Weights of a small transformer language model.
Size: 14 layers, width 96, vocabulary 8192.
Architecture: LayerNorm before each block, no biases in attention or MLP.
Training: a variant of SOAP for these matrices, 119M tokens, 3638 steps.
Each number is 128 + 32 x the weight over its row's rms, rounded and kept within 0 to 255. Layers, rows and columns count from 0. The size above them is the row's rms in percent of the matrix's.

# layer 10 MLP up, 384x96, rms 0.0744, rows 72-107, columns 0-95
size [ 97  99 108  99 104  98  84 101 101  88  97 104  94 103  83 100 101 100 101  90 104 103  94  98 101 111  94 102  94  97  98  92  99 110  91  90]
[[115 165 133 133  76 162 118 113 135 162 170 131 137 108 165  88 168 131 115 114 143 147  80 115 131 195  97 132 128  96 118 111 106 119 158 127  94 187 156 154 152 161 121 198 129 154  97 113 107 101  80 104 163 149  53 173 125 113 158 100 125  87 162 125  60 149 171 100 169 195  82  94 126 135 185 154 150 172 194 120 139 128 101 146 126 138 195 133 142 171 145 172 142 130 142 171]
 [ 92 125 129 151 127 207 119 127 163 146  87 123  75  80 122  89 148 122  72 135 139 166 150 106 157 158  75  74  71  87  60 109  90  89  88 126 125 105 122 116 101 138 164 109  80 180 128  98 110  38 138 123 129 133 132 106 106 141 148  89  44 116 183  97 128 128 117  88 134 130 155 109 152 103 160 125 101 102  80 127 118 104  94 140 109 108 105 122 131  97 158 160 104 150  69 107]
 [125 154  65 144  64  77 132 134 116 141 134  87 166  64 136 185  87 101 100 132 140  92  54 103  92 126 116 113 159 104  88 135 107  94 103  70  69  96 123  69  73 124 158 106 130  83  80  93 150 140 119  87 123  92  92 101 145 140 155 130 162 121 105 107 137 170 138  89  42  90 125 158 104 137 103 153  51 134 145 142 135 120 155 125 114 129  88 144 109 111 145 100 150 118 124 155]
 [190 104 120 168 161 102  91 102  96  97 134 132 111 131  69 121 139  88  76 137 112  83  65 116 131 151  92  72 109 165 111 123 128  76 112 158  53  70  88 146  72 121 134 144 102 143 111 114  73 119  66  96 130 121 143 108 156 165  75 140 150 181 123  65 143  95 169  95 155 133 140 117 115 128 132 144 131  69 203 153 133 133  95 105  93 114 117 126 149 133 154 130  68 117  99 124]
 [168 140 155 124 141 165 128  79 106 140  97  88 156 132  90 119  88 128 128 121 109 108  61  99 125 159  95 128 155 148 142 152 131 108  75 121 120 103  66 127 110  86  60 128 114  93 145  81 109 164 121 122 136 121 142 101  34 146 106 102 128 181  89 133 123 185  84 204 108 143  58 187 156 114 112  93 134  86 132 151 111 109 154 143 107  55  89 132 109  94 107 133  73 148 138 129]
 [ 95 128 157 151 154 156 143 107 130  89  98 114 115 119 117 108  78  76 116 114 158  99  37 126 153 147 102 151  56 130 107 159 125 103  99 141 118 116 161 165 123 104 156  82  65 130  94 118  74  63 142 128 152 158 159 185 148 125 134  87  39 138 131 111 103  82  98 106 131 123 149 131 117  97 139 168 128 113  44  99 207 110 103 135  95 119  96 112 159  95 111  97 130 103 121 147]
 [116 134 164 130 144 142  86  59 174 118 122 164 159 121 134 166 126 132 113 155 168 138 146 168  53  93 162 124 105 149 107 120 120 128  94 137  81 183 127 122 129 142 113 103 178  92 135 107 168 102 108  91 198  67 162 137 100 180  91 153 140  98  71 110  97 126 131 135 129 128  68 172  67  84 144  80  56 157 157 104 126 120 133 142 168 169 132 138 151 150  95  59 106 142 132 155]
 [ 65 151  93  95 109 163 111 135  93  93  38 174  81 164 138 125 148 156  74 105  97 165 171 112  76 159 150  86 113 129 107  86  93 126 137  74  89 133  92  77  96 100 149  75 107 134  95 151  66 121 135 111 117 121  84 155 142  63 125 125 126  92 102 112  71 124 140 112  91 177 159 130 169 123 115 117 145 144 156 106  81 112 112 137 141 113 193  69 123 122 124  96 136 106 115 144]
 [ 88 114 161  96 126 102  82 125 104 180 131 131  84 146 132 106 134 152 190 144 114 105  86  68 159 143 130 115  55  78  95 157  91  62 122 100  76 108  98 113 152 114 117 146 172 118 111 155 101 122 111 128 136 122 103 146 118 134  72  71 164 159 158 159 108 189 137 183  87 142  70 129 131  87 105 118  87 101 122 170 168 101 131 152 153  81 157  89 130 142  95  91 204 140 109 119]
 [142 123 145  68 175 137 149 109 110 122  92 106 148  89 136  87 114  52 115 132 207  75 109 115 104  46  99  99 151 120 138 123 176 182 112 104 121 126 161  62 136 122  87 132 141  96  84 129 134 157  95 120 134 155 171 131 104 128 144 115 126 164 157  95 134 179 162  66 110 205 106 139  92  86 112 106  75 136 134 155  98  74 147  87 111  86 108 107 139 167 150 105 116  96 142 124]
 [170  90 105 130 113 127 101 155 149 149  91 159 139 115 112 106 132  83 169 136 134 129 111 158 142 135 163 149 136 118 121  97 146 150 140 135 117 166 133 147  92 103 197 123  56  83 144  85 128 164 134  98 117 129  91  79 129  76 143 120 123 112 134 144 149 100  85 139  86 158  23 143  41  99 128 126 160 123  97 137 124 117 154 163  50 104  70 141 129  82 186  91  76  97 155 155]
 [107 103 120 157  81 150 122 137 112 178 105 168 110 131  93 127  61 170 148 137 119 148  67  94 138 131 131 189 129 165 118 135 119 107 121 141  50 105 117 121 126  90  85 207  93  93 136  71 157 131  90 148 141 146 101 110  91 155 108 155  70 159 104 144 119 109 137  99 115  95 131 108 198 126 155 101 120 166 162 136 172  74 161  87 104 131  93  82 176 119 125  53  95 117 163 124]
 [150 129 107 128 133 107 150 100 118 155 128 156 115 201 118 151 120  87 191 122 115 129 149 119 103  79 105 160  77  63  51 161 124 111 166 149 109 123 195 102  76 174  77 141 166 128 139 146 137 135 151  96 132  97 152 134 155  78 141  76 140 124 133 110 100  84 107 110 128 138 105 131  73 148 124  85 132  92 113  90 112  95 106 111  88  87 108 198  99  86 149 210 151 103 134  82]
 [139 122 117 134 217 146 147 164  55 164  86 154  75 107  72 100  93 112 162 141 137 139 135 115 114 180  98 125 149 148 125 179 142 123  90 154  58 174  84 112 133 157  71 102 113 165 137 115 106 112  69  89 142 132  64  85 145 175 105 122  86 142 108 119 107 127 154  67 145  94 140 101 169 123 150 144 100 108 115  78 117 117 139  94 147 130 140 107 180 104 167 163  81  95 121 147]
 [137 110 108  98  77 123  93  69 116  99 104  89 118 177 131 109 142 151 162 104 136 138 178  93  97 146  87 137 112 116 108 136 105 158 160  99 108 113 114  79  70  88  31 106  53 121 102 125 126 106 118 109 102 133 132 130 129  35  77 155 160 145 125 139 108  82 129 106 147  81 123 138 111 105 109 138 167  74 122 129 131 129 139 168 111  74 187 119 103  88  81 132 182 160 116 170]
 [114 163 172  98 132  89 188 181 119 115 166 122 132  88 118 147  79  80  98 107 129 119 134 146 124  68 145  97  78 157 101 136 160 142 161 130  69 181 140 155  86 140 140 167 151  74 121 131 149 131 155 137 143  83 138 124  91 176 193 136  81 176 146 165  73  85 125 144 131 142 115  71 147 101 137 134 116 126  99 113 106 102  84 171 104 114 100 143 167 180 111 135  95  50 147  80]
 [132  54 124 163 122 112 104 109  90 120 146 125  92 134 145 132  64  93  70 123 125 106 137 143 171 115 110 137 126  49 104 136 117  87 147 129  47 117 188 123 158 129 158 150 178 121 159  84 120 109 107 132  96 122 112 142  85 120 137 106 115 144  62 110 167 113 102  59  32  95 166 167 117 140  87 133 128 146 105 138 173 135 145  91 140 160 127 139  86 162 145  60 159 115 129  97]
 [107 164 143 145 149 132 135  70 121  84 135  72 100 130 192 122  91 182 181 125  70 133 173  77 164 167  96 104 122 104 110 160 131 154 130 137 121 128  91 136 116 178 121  78 119 106  97 117 166 113 113  88 157 134  99 120  85 127 148 152  88 131  44 136 116  92 138 122 180 116  84  90 124  87 113 110 168 132  96  86 154 129 140 102  92 125 128 166 109 119 128 196 134 125 220  80]
 [134 126 128 209 123 107  93  72 160 151 151 121 217 149 103  62 113 147 147 147 161 138 112 104 132 128 127 114 112  89 127  86 109 187  61 122  96  86  65 110 151 106 131 178  49  85 121 112 160  98 134 157 107  79 136 156 138 124 141 144 123 114 142 163 109 170 186 107  94 131 142 125 185  76 129  67 151 106 150 121 113 128  78  85 154  94  99 111 109 141 120 100 153 140 140 128]
 [130 142 108 153 119 154 102 148 110 179 118 100 104 109  84 132 112 161 186  84 166 130 178 145 142  71 149  95 184 126 189 131 101 126 101 140 117 124 161 157 102 180 136 164  83 115 104 150 171  87 137 131 119 112  73 145 132 155  72 126 114 131 109 121 179 113 164 115  50  86  61 113  56  46  85 176 151 128 114 139 149 132 101 133 141  95 116 111  69 102 129 145 118 157 149 122]
 [ 66 115 105 154 182  71  85  93  86 103 135 100 135 132 114 116 159 120 109 175 141  62 119 161 175 106  96  95 163 128  69 126 112 101  95 137 125 171 136 134  91 169 126 162  85 132 184 154  99  86  99  77 144  93 121 121  96 137 141  68  98 122 136 186 152 139 134 102 159 106 104  89  63  96 144 160 134 162 130  74 219 117 165 105 148 109 121 132 148 135 135 131  75 106 118 126]
 [122  82 114 152 145 166 161 132 138  90  66 103  95 150 127 123 152 119 106 158  82 128 160 142 134 137  74 163  84 148 112 103 156  72  84  89 123  77 114 108 117 108 180 142 163 135 130 118  96  88  96 109 162 113 125 105 161 124 163 128  80 102 186  50  72  97 163 175  98 105 147 106 148 150 104  69  48 121 129 115 128  93 164 116 142 175 133 119 133  91 106  90 122  67 150 171]
 [ 95 154 144 173 144 123 171 172  46 145 101  95 140 130  92 163 117  90 162 105 118 124 108  92  93 116 180 107 122  96 151 174  98  88 228  95 120 123 122 138 145 149  57 144 172  84 189  89 121 114 137 147 116 118  82 122 140  90 129 127 115  76 103  66 127 135 170 105 118 100 101 122 146 117 101 134 127 188  95  98 113 151  37 120  99 127 130 117 149 134  93 146 137 106 107 152]
 [127 167 197 157 146 125 170 115  85 123 145  64  98 111 186  94 152 118 133 110 140 136  90 168 117  97 151 108 157 101 147 139  94 124  73 177 116 150 102 111  45 141 120 171 102  78 113  93 109 212 129 125 166 119 142 171 142  67 121 117 116 148 137  60 117 121 128 152 185 141  98 192 128  80 119 113  95 118 131 117 128 104 164 110 111 138  72 133  96 126 110  94 123  96  67 108]
 [159 165 161  87 183 166 142 136 142  92 109 125 169 141 102 119  66  97 169  96 132 180 139 145 149 146 108 132 127  91 160 141 143 119  94 163 115 130 131 179 108 162 108 121  79  76 125  85 217 172 127 124 168  69 102 145 133  74  96 116 122  78 168 112 101  93 161  93 110 100 149 185  98 100  88 155 147 104 189 103 137  69 153 124 123 128 141 129 117  73 122 118 125  92 174 168]
 [149  69 102 119 100 132 119  86  94 133 137 140 139 193  71 113 127 104 106 157  86 181 167 164 110 115 112 176 127  94  70 106 101  90 153 131 112 165  66 169 122 107 164 167 132  82 135 111 110 118 140  94  76 207 111 126  67  88 140 160 109 155 123 100 156  79 117  81  76 138 146 130 103 124 140  96 126  99  60 136 120 161  93 162 148 107  96 139 163 123 152  74 100 125 168 101]
 [139 121 110 136 104 132 153 139 120 136 122 171 150 189 194 110 136 107 139 111 147 173 175 102 114 154  72 190 140  86 119 108 158 146 101 133 114 196 110 137 121 178 213 139 116 152 154 123 143 126 139  85 178 119 129 138  80 137  88  85  94 179 147 158 129 128 133 137 156 133 156 125 142  73 167 160  34 124 127  83 177 132 135 119 204 104 136 127  92 131 163 138 143 150  68 152]
 [126 149 139  99 225 134 178  96 154 109 127 115 139  91  95 120 104 123 139 144 152 123 129 125 136 157 102 150 138 113 148  44 145 178 151 135 134 102 170 171 147 100  84 120 158 118  88 121 121 103 110 145 175 113 121 132 138  88  65 112 137 191 130  93 104 156 132 140  91 189 138 136  93 113 110 146 186 173 219  84 113 138  80 104 111 130  66 120 158 179 171 142 124  78 128 113]
 [110 168 125 148  82 104  93 157  58 114 133 175 114 119 137 151 129 133 122 101 222 101 147 173 171 141 134  80  96 140 123  87 124 104  81  80 152  82  90  64 137  76 116 100 122 147 143 104 116  91 101 105 116  78 119 132 123 115 183 141 140 103  99 114  91 162  87 125  88 115 112 100  75 143 124  77 105 135 189 106 155  97 120 112  91 114 118 125 136 100 170  88 108 100  79 199]
 [118 115  84 146 180 141 147 175 103  89 147 118  58  95 124  70 106 143 149 147 114 127 108 131  80 131  94 165 106  90  89  95 141 149 145 132 176 173  95 111  84 109  94 204 157 127 112 122 209 118  70 140 146 190 112 102 113 118 127  85 121 172 145 110 183 144  83 121 125 130  72  54 140 137 126 158 104 105  76  95 154 162 116 132  97 148 147 121 109 175 165 132  93 124 100 147]
 [ 86 166 136 154 117 133 125  97  99 131 114 139  76  87 117 116 150 143 166  97  81 109 131 104  81 139 142 156  86 152 118  78 137 127 129 172 107 109  93  81 176 109  75 145 115  90  70  99 124 131 107 116 139 173  83 146 101 137  48 117 139 111 158 132 137 178 150  57  65 149 113 156 125  94 151 114 142 175 111 123 114 131 120  64 108 116 101  71  96 174  85 114 218 152 150 136]
 [155 168 134 152  74 150  80 107  82 170 136 122 143  80 154  85 164  92  99  66 185 130 167 116 131 131 114 103  86  43 175 107 118 191  70 119 140 153  74 107 137 104 137 128 109 135 127 116  93 166 115 122 120 124 119 141 110 121 138 168 122 120 149 141 129 197 121 114 145 171 110 170 126 125 135 149  65 102 162  87 100 185 150 116  80  87  99 146 104 176 143 183 106  86 114  95]
 [ 98 122 137 204 158 146  92 111 124  87 139  44 128 102 151 108 137  72 136 133 123  86 120 188 164 140 121 103  88  83 154 111 153 133 110 133 120 140 119 105  84  66 194 135 146 169 135 116  82 137 156 111 144 110 151 141  69  44 173 146  98 144 106 135 106 153  67 146  89 149 101 156 113  96 157 131  90 127 138  71 131 111 149 138 156 139 166  74 172 145 101  65 111 134 136 106]
 [136 134 141 153 149 124 122 139  70 158 117 123  66 137 102  92 107 108  68 163 105 139  72 129 102 137 135 220 131  74 113 133 147 124 144 143  94  86 131 115  99 157 131 129  88 139 101 103  99 149 169 157  52 129 127 152 181  92 130 177 129 152 163 104 178 164 128 132 102  63  96  56 150  96 122 176  99 122 110  58 151 106 141 119 113  55 162 132 123 139 166 136 115 100 150  95]
 [ 73 150 132 150 143 125 127 150 147  96 126  74  82 162 143  91  75 108 128 111 170 144 138 105  93 133 131  96 133  87  69 182 115 112  94  73 105 146  97 149 133  89 134 156 141 154  94 180  25 154  99  88 106 168 108  61  94 144 142  94 125  89 165 115 166 114 115 163  79 138 116  59 112 137 129 154 159  96 132  61 117 140  98 155 163 165 116 159 101 139 141 156 111 120  86 126]
 [123 147 130 112 106 133 112 131 128  84  68  57 159 185 141 170 129 106 141 106  81  74 167 123 160 117 102 125 112  89 172 144 139 151 110 130 143 162 125 129  97 137  99 163 190  95 120  97 113 121 149 154 119 124 155 148 131  85 100 131 151 133  64 143 138 137 174 160 102 186 152  90 115 105  93 122  91  83 142 117 134 125 146 136 112  25  51 199 105  91  89 155 142 104  80 103]]
# layer 10 MLP down (transposed), 384x96, rms 0.0745, rows 72-107, columns 0-95
size [ 86 101  97  94  77  87  76  85  82  91  96 103  92  92  82 102 105 100  86 100 105  99 102  87  86 127  94 113  78  85  78  77  97 119  89  88]
[[127  72 170 133 149 120  84 135 131 147 133  69  95  95  78 126 128 154 192 179  36  90 164 160 115 125 172 119 145 170 141 135 158 169 142 166 105 122 118 150 122  60 148 137 135 100 106 105 227 101 147 125  94 100 158  79 102 144 142 104  84 151 142 144 137 154 169 135  66  67  72 125 116 113 106 169 135 148 116 101 137 180  80 108 116 147 133 117 151 134 122 110 118 107 108 130]
 [129 105 167 114 127 110 145 125  89  74  88  62 171 172 151 145 193  80 146  90  76  68 121 117 104 113 123 144 107 168 151 162 112 175 154 146  36 145  98 146 187  94 125  74 126 112 110  94 131 114 102 126 137 127 160 183 107 112  69 130 132 127 133  68 127 184 136 146 101 142 181 146 102 156 171 161 117 180 114 120 131 148 117  99 109 145 124 100  94 169 129  76 130 142 172 139]
 [124 121 148 149 130 110 146 185 121 167 150 177 139 136 108  66 151 157 196 114  75 122 188  78 119 138  74 101 172  96  72  95  78 120 109 131 152  69 144 100 168 164 112 116 128 144 151 146 114  70 109 134 123 139 151 170 187 128 147 125 137 134 145  68 132 162 105 137 188 138  89 137 119 159  89 130 115 107 124 121  56  94 150 123 165 138 154 122  94 118  92 177 131 153 105  49]
 [124 123 154 100 125 164  74 129 113 138 145 153 125 171 134 112 147 145 165 131 105 117  94 118 124 123  90 133  77 101 158 160 104  93 126 209 108  91 163 107 104 139 208 181 104 163 102 124  82 135 117 181 133  92 143 137 140 127  97 131 158 189 142 136 211 111 128 119 103 163 102 131 127 126 120 121  90 124 249 156 163 136 138 145  91  98 118 112 165  96 167 156  85 111  64 122]
 [166 102 185 108 138  81 110 145 107 113 114 145 123 139 119 116 136 151 115 160 181 125 147 102 141 134 142 126 133 112  98  97 132 164 164 136 126 177 152 205 129 116 116 173 117  67 177 125 118 111 141 108 148 218 148  71 131 180 176 168 137 136 114  85 104  65 100  84 131 119 150 102  82 148  88 116 199 129 131  58  98 169 128 123 140 160 140 134 197 188 159 145  93 128 117 142]
 [140  88  93 118 130 134 147 158  98 106 133 148 134 170 140 127  45 157 107 158 158 146 139 150 162 168 152 104 181 159 102 132 118 155 108  43 148 103 129 107 150 196  92  12 171 139 129 110 126 128  89 176 157 118 168 200 132 110 128 150 167 117 141 182 117 178 108 119 113 185 133 170 134 137 201 127 157 106 136 105 124 131 103 101 154 136 103 102 125 123 150 146 101  97 133 139]
 [159 181 100 108  83 117 136 103 109  82 107  97 106 161 118  54 120 134 160  96 157 176  79  86 151 140 172  48 162  98 185 143 147 113 110 133  99  95 125  87 143  94 132 109 126 175  93 160 157  90 152 150  80 177 173  95 155  87 152 152 178  98 164 145 136 104 181 130 107 106 174  79 182  94 102 118 164 143 124 154 143 102 159 173 137 111 138 137 116 123 159 153 122 125 176 153]
 [119 183 142 134 117  87 120 128 132 154 131 128 109 163 113 101  84 157 106 175 171  96  93 138 190  44 163 121 127 152 155  93 171 194 136 141 111 137 121  70 107 104  94 185 158  90 105  94 189 112 145 161 137 141 142 135 133 128 105 178 118 104 151 118 117 133 131  65  77 106 143 141  52  98  91 119 148  55 115 148 108 123 117 109 126 109  92 166 160 137 156 168 108 176 141  72]
 [145 126 203 172 117 178 133 111 138 104 160  93 138  92 121 137 220 130 123 169 148  73 110 197 158 115 127 165 152 149 106 130  81 145 134 210 108 121  91 106 131  55 130 100 184 111 152 145 127 150  80 143  83 118 134  61 128  49 164 102  72 165 135 123 139 104 112 101 150 123 104 135 136 151 171 136 132 115 118 127 121 119 141 130 142  92 101 133 130 142 132 174 139 194 105 149]
 [163 166 141 127 122 133 106 165 116 112 146 197 129 138 162 169  77 146 195 172 137  93 177  90 106  86 132 140 168 101  55  83 118 180  94 146 114  82 109 114 142 132 135 110 161  69 138  86 157  99 131 117 161  89  82 168  97 150 138 131  73 138 101 114 154 148 139 179 163 162 123  84 134 105 123 141  99 157 185 137 214 181 141 161 144  97 104 144 128 142 115 128 114 106 175 143]
 [101 116 105 165 141 126 124 128 106 139 179 141 136 125 135 128  61 171  88 105 131 171 145 136 109 112 116 124 107  78  85 155 126 178 149 118  97 132 109 186  96 178  58  94  98 146 117 154  95  99 124 137 125  84  80 118 127 107 167 155  96 150 132 108 120 202  72 135 109 108 100 166 119 146 127 189 121 193  91 117 102 133 114 105 140 176  72 150 124 220 155  97  88 123 162  79]
 [112 144 117 156 135 179 111 128  97 143 152 177 141 102 239 134 163 157 125 114 164 135 106 176 111 137 171  57  79 159 116 104 117 116 101  84 157 118  90 142 173 160 166  86 153  97 108 128  83  77 141 131 155 137 134 163 122 167 207 117 129 139 108 126 136  90  82 107 139 124 117 125  63 169 161 105 172 166 116 131 158  93 131 133 102 137 162 159  95 122 109 134 143  58 128  77]
 [118 125 188 194  97 160 123 158 121  96 197 105 121 147 119 126  81  86 134 105 170 137 176 161 185  98 149 100 164 103 176  82 177 106 127 155  70  65 135 169 164  49 141 109  84 109 124 162 151 139 183 104 108 127 123 147 146 102 104 153 182 137 148 169  88 154 119 120 166 185 121 155 114 113 145 116 141 117  75 125 137  90 133 101 132  97 156 126 171 121 157  83 157 112 121 102]
 [141 101 164  86 198 169  62  99 119 115 119 131  81 118 114 109 129 151 128 111 128 123 152 139 150 101  74 139 117 116 172 194  97  71 128 152 164 179 172 128  83 138 117  90 166 137 150  86 182  81  75  92 191 136 140 165 147 164 132  85  99 173  82 131 155  93 121  80 165 115  86 128 117 131 128 155 172 119 195 100 109 128 130 141 132 124 193 124 156 152 124 151 149 143  90 162]
 [112 117 106 126 174 100 157 134 107 121 132  58 124  79 115 202 135 145  97 115 120 116 114 168 103  54  97 118 116 106 122 119  99  94 116 148 130 110 134  52 113 169 136 134 140  87  94 116 129  96 105 109 130 130  82  98 136 109 186  94 120  99 167  81 171 160  70  86 102 122 132 124 105 127 174  95  49 150 113 119 109  85 120 109 106 160  73  48 153 108 123 104  70 101 164 106]
 [139 166 111 175 118 171 189 221 142 157 145 136 126 136 111 158  95  73  98 127 161 115 147 166 118  63 144 133 144 205 151 186 122 164 161  72 113 114  86  75 142 110 139 177 113 129 120 167  99 151 139  86 144  88 152  88 136 127  51 122  95 115 101  84 102 124 112 138 146 159 105 129 139 121 136 133  89 106 130 100  82 150 137 152  73 103 162 140  83 154 100 164 142 107  79 149]
 [161 174 122  68 175  72 164 145 131 160 102  76 179 176 111 115 108 193 167 129 136 107 145 112 155 130 126 214 128 134 149 139 114 149 138 126 144 134  67 126 107  98 109 141 172 141 140 146  89  49 154 134  72 122 112 163 137  84 122 121 135 129 125 161  95 120 148 163 125 136 141 144 153 117 115 152  96 115 153  71  81 128 109 179 111 106 130  74 160 175 110  86 107  95 198 182]
 [104 153 125 156 121  99 116 165 106 163  93 126 112 101 167 106 152 151 133 121 104 104 121 206 144 140  77 121 112 108 164  81 158 123 129  58 141 162 111 126 146  76 163 140 111 115 134 111 108 171 146 128 119 227  93 174  52 139  78 149 109 149 101 129 160 167  57 141  76 120 143 137  98  94  91 134 124 104 142  44 116  71 135 151 113  87 151 115 172 115 136 137 129  96 121  91]
 [ 78 136 157  60  80 124 161 156 134 136 101 157  66 134 136 166 117 117 129  70 155 153 121 162  90 118 158  81 131 180  70 173 121 140 200 106 196 177 142 128 105 131 140 125 133 119  57 138  47  64 148 130 112 140  83 130 110 121 123  96 163 100 103 125 155  66 137 165 157 105 177 167 123 121 176 159  91 153 140 114  88 129 143 119 102 105 158  87 138 118 126 114 134 114 116 138]
 [159 165 152 127 161 138 177 108 137 100  92  95 120 126 118  91  45 144 135 139 118 159  98 166 123 200  61 182 116 168 179 137 122 131 100  64 130 155 105  84 183  63 124 130  89 114 128 127 138 132 155 150 156 103 186 105 126  51  36 178 118 133  78 152 100  88 114 123 134 125  87 142 105 116 112 104 137 133 122 133 134 125 146 145  92 157 136 157 125 173 141 128 159 167 118 108]
 [184 112 136 121 143 118 136 110 166 166 127 147 144 180 101 114 120  90  97 147 194 139 142 163 121 128 149 111 133 146  79 143  87 113 182 108 123 109 129 172 177 132 158 108 164 151 167 191 179 129 152  87 148 145  94  77 124 130  96 131 115 141 134 158 102 137 158 116 168 173 140 118 131 195 106 111  81 132 115  91  64 120  86 101  43 145  65 129 119 151 171 102 143  53 176 132]
 [122 138 106  88  97 148 109 135  71 180 130 155  93 150 126  69  83 167 131  83 148  89 113 114 140 178 141  44 150 148 156 157 136 178 154 150 144 135 109 187 153 116  84 115 134 151  97  93 172  86 114 174 104 161 130 107 145 210 120  95 175 181 125 140 169 158 125  89  87 130 167 125 113 133 132 138 142  96 148 153 120 122  92  90 108  61 101 113  96  77 105 186 127 158 127 127]
 [106  97 146 181 111 144 133  92 103 147 135  47 151 142 129 142 131 126 167 165 165 152  62 111 160  95 135 109 175 169 132  96 119  87 131 143  70  96 133 131 105  87 121 135 129 192 104  51 167 152  78 197 100  90 108 121 106 114 128 135  87 147 109 103  92  84 179 146 103 140 133 129 173 132  65 146  94 112 191 180 163 126 142 163 123 147 104 123 115  88 144 124  85 170 152 112]
 [128  84  90  95 139 154  73 137 154 130 106 180 125  78 131  96 100 121 118 120 140 118 100 159 161 188 120  91 118 157  69 120 146 151 103 120  79  74 118 158 172  99 142  62 128 136 116 153 122  39 126 174 136 177 139 122  79 110 107 161 154 101 131 173 114 141 123 112 139 152  89  61 109 105 151 203 181 148 165  96 107 147 142 137 143  95  89 175 150 128 117 128 124 160  86  72]
 [111 110 156 158  98  80 139 105 132 113 146  63 140 103 109 178  68  70 144 175 212 150 128 102 162 123 128  74 169  98 106 127 120 158 130  97  99 107 121  99  93  54 190 106 127 148 102 102 158 165 129 107 221 150 102 138 160  84 112  80 107 148  90 117 123 162 128 117 150 147  87 113 109  91 119  72 140  93 136 110 114  65 135 154 135 124 128 191 144 113 140 133 113 140 119 155]
 [136  96 164 145 135  71 123 100 166  76 117  98 120 113 130 138  82 154 173 134 178 139 107 101 105 117 157  67 141  62 129 155  99  88 162 129 128 135 167 154 116  60 109 212 130 159  86 148 129 175 143 139 107 158 125  81 170  92  79 106 168 115  76 118 101 121 110 148  86 169 152 206 125 130  95 106 138 172 105 103 117 137 115 129  91 159 147  95 124 158 130  66 156 131 170 161]
 [151 117 135 134 148 208 109 143 155 109 113  59 139  82 133 150 137 115 115 168 106 151 114 200 196 166 172 111 123 112 120 166 157 123 132 142 146 133 110 135 121 140 113 128 193  69 149 154 154 141 141 187 145 144 131 129 187 139 215 124 177 116 144 160 154 162 199 160 137 136 103 144  87 147 115 121 134 154 174 183 165 142 169 118 120 123  88 183 136 129 115 137 136 161 190 167]
 [141 136  68 175  82  82  87 160 129 113 103 132 191 182 164 144 186 123 116 132 178 121 136 125  97 118 121 173 148 102 142 142 124 127  88  97 123 150  70 107 125 236 109 164 133  93 177 100 134 171 143 113 122 135 118 113 109 151  93 156 106 115 100 139 127  92 178 123 140  91 113 120 152 158 169 143 122 100  58 151 148 120 119 128 158 151 156 124  79 145 122  64 202 159 171 110]
 [104 162 140 206  57 124 196 112  51 153 100 135 155 143  85 101 115  98 110 113  91 138 129 103 174  86 123 156 103 132 120 102 108 112 199 132 115 144 135 150 132  91 111 117 137 166 152 124 183 155  97 123 104  90  93  98  82 149 133 137 141 169 110  83 118  61 126 165 136 134 158 117 108  67  85 135 120 117  72 121 138  82 150 175 149 154 147 146 109 153 209 160 162 147 125 131]
 [113 124 118 100  49  74 116  94 155 152 142 160 137 164  84 114 121 123 121 101 138  98 167 153 209 115 109 131 134 129 148 149 137 131 153 115 130 120 136 157 127  27 114 151  95 126 117 110 148  67 148 122 109  80 103 129 147  96 166 136 127 158  79 159  94 145 141 103 171 112 157 176 105  67  78  68 175 116 127 117 164 118 137 102 151 123  85  65 123  72 166 156 181 136 169 100]
 [138 124 127  92 158 112 124 100 153 167 132 105 109 164 136 105 108 112 141 170 178 190 141 160 146 113 113  94 156 146 122 163 141 108 122  52  72 196 216  99 132 139 123  90 105 109 147 118 124  66 142  81 158  77 130 125 114 138 145 113 137  83 108  95 161  77 118  94 131 109 124  94 125  97 154  31 157  48 150 131 131 129 151 141 168 109 136 143 176 105 171 143 112  99 102 150]
 [ 58 155  92 160  78 104 170 186 145 141 121 144 147 122 134 143 104 134 199 160  86 104 130 148 168 148 131 102 120 145 101 172 142 131 168  96 132 153  76 151  90 104 122  83  74 180 122  88 135 124 185 121 134 110 136 115  86 138 178 134 113  90 160 162 110 128 135 142 176 134 147 182  96 129 111 115 100 148 100  64 110  99  93 178 106 136 164 160 151 159 160 171 111 176 205 160]
 [161 135  80 113 111  98  69 155 106 147 158 136 114 162 102  88 102 175 153 106 207  59 101 108 171  90 108 118 198 138 170  76 130 116 114 118 153 121 152 100 135 205  51 126 111  94  85 124 162 106 112 158 115 115 128 108 121 140  61 131 160 100 169 107 167 110 157 108 150 104  90 139 105 113 132 129  93 124 126 131 182 142 115 157 113 139 116 153 128 118 169 209 108 163  92 134]
 [145  73 125  67  76 146  89 148  92  45 124 182 151 156 103 157 135  94 198  97 123 160 129 148 132 148 128 126 147 141 136 136 103 105 124 171 144 170 139 141 130 109 153  94 155 115 128 131  99 111 137 143 120 126 172 169 100 167  55 150 142 214  65 128 114 133 156 145 160  95 108  91 134 110  59 140 158 138 105 176 118 194 154 155 111 102 154 107 139  99  76 104 119  77 104 119]
 [144 116  93 155 134 156 132 146 135  80 112 143 139  45  81  75 176  97 147 152  73 116  98 173  53 103 152 113 135 129 171 116  85 145 107 146 135 142 121 136 158 180 214 123 141 103 154  94 100 110 126 115 169 140 118 147 190 135 174 166  81 158  90 171 118 179 102  97 160 121  54 174 116 150 123 145  70 144 141 150 123 112 159  97 131 134  96 106 156 117  86  96 151 117 137 129]
 [148 140 143  98 120 123  73 151  99 118 158 120 165 129 198 118 105 128 123 161 162 167  91 132 128 166 106  42  99  96  60 175  88 174 118  94 126 208 139 112  85 100 160 119 124 110  81 130 147 116 110  83 154 135 119 106 193 109 132 137 216 161 150 130 123 132 138 130 174 108 123  87 130 120 132 158 171 116 108 163 110 186  67 155 161 139 166 180 127 143 151 153 142 116 143 138]]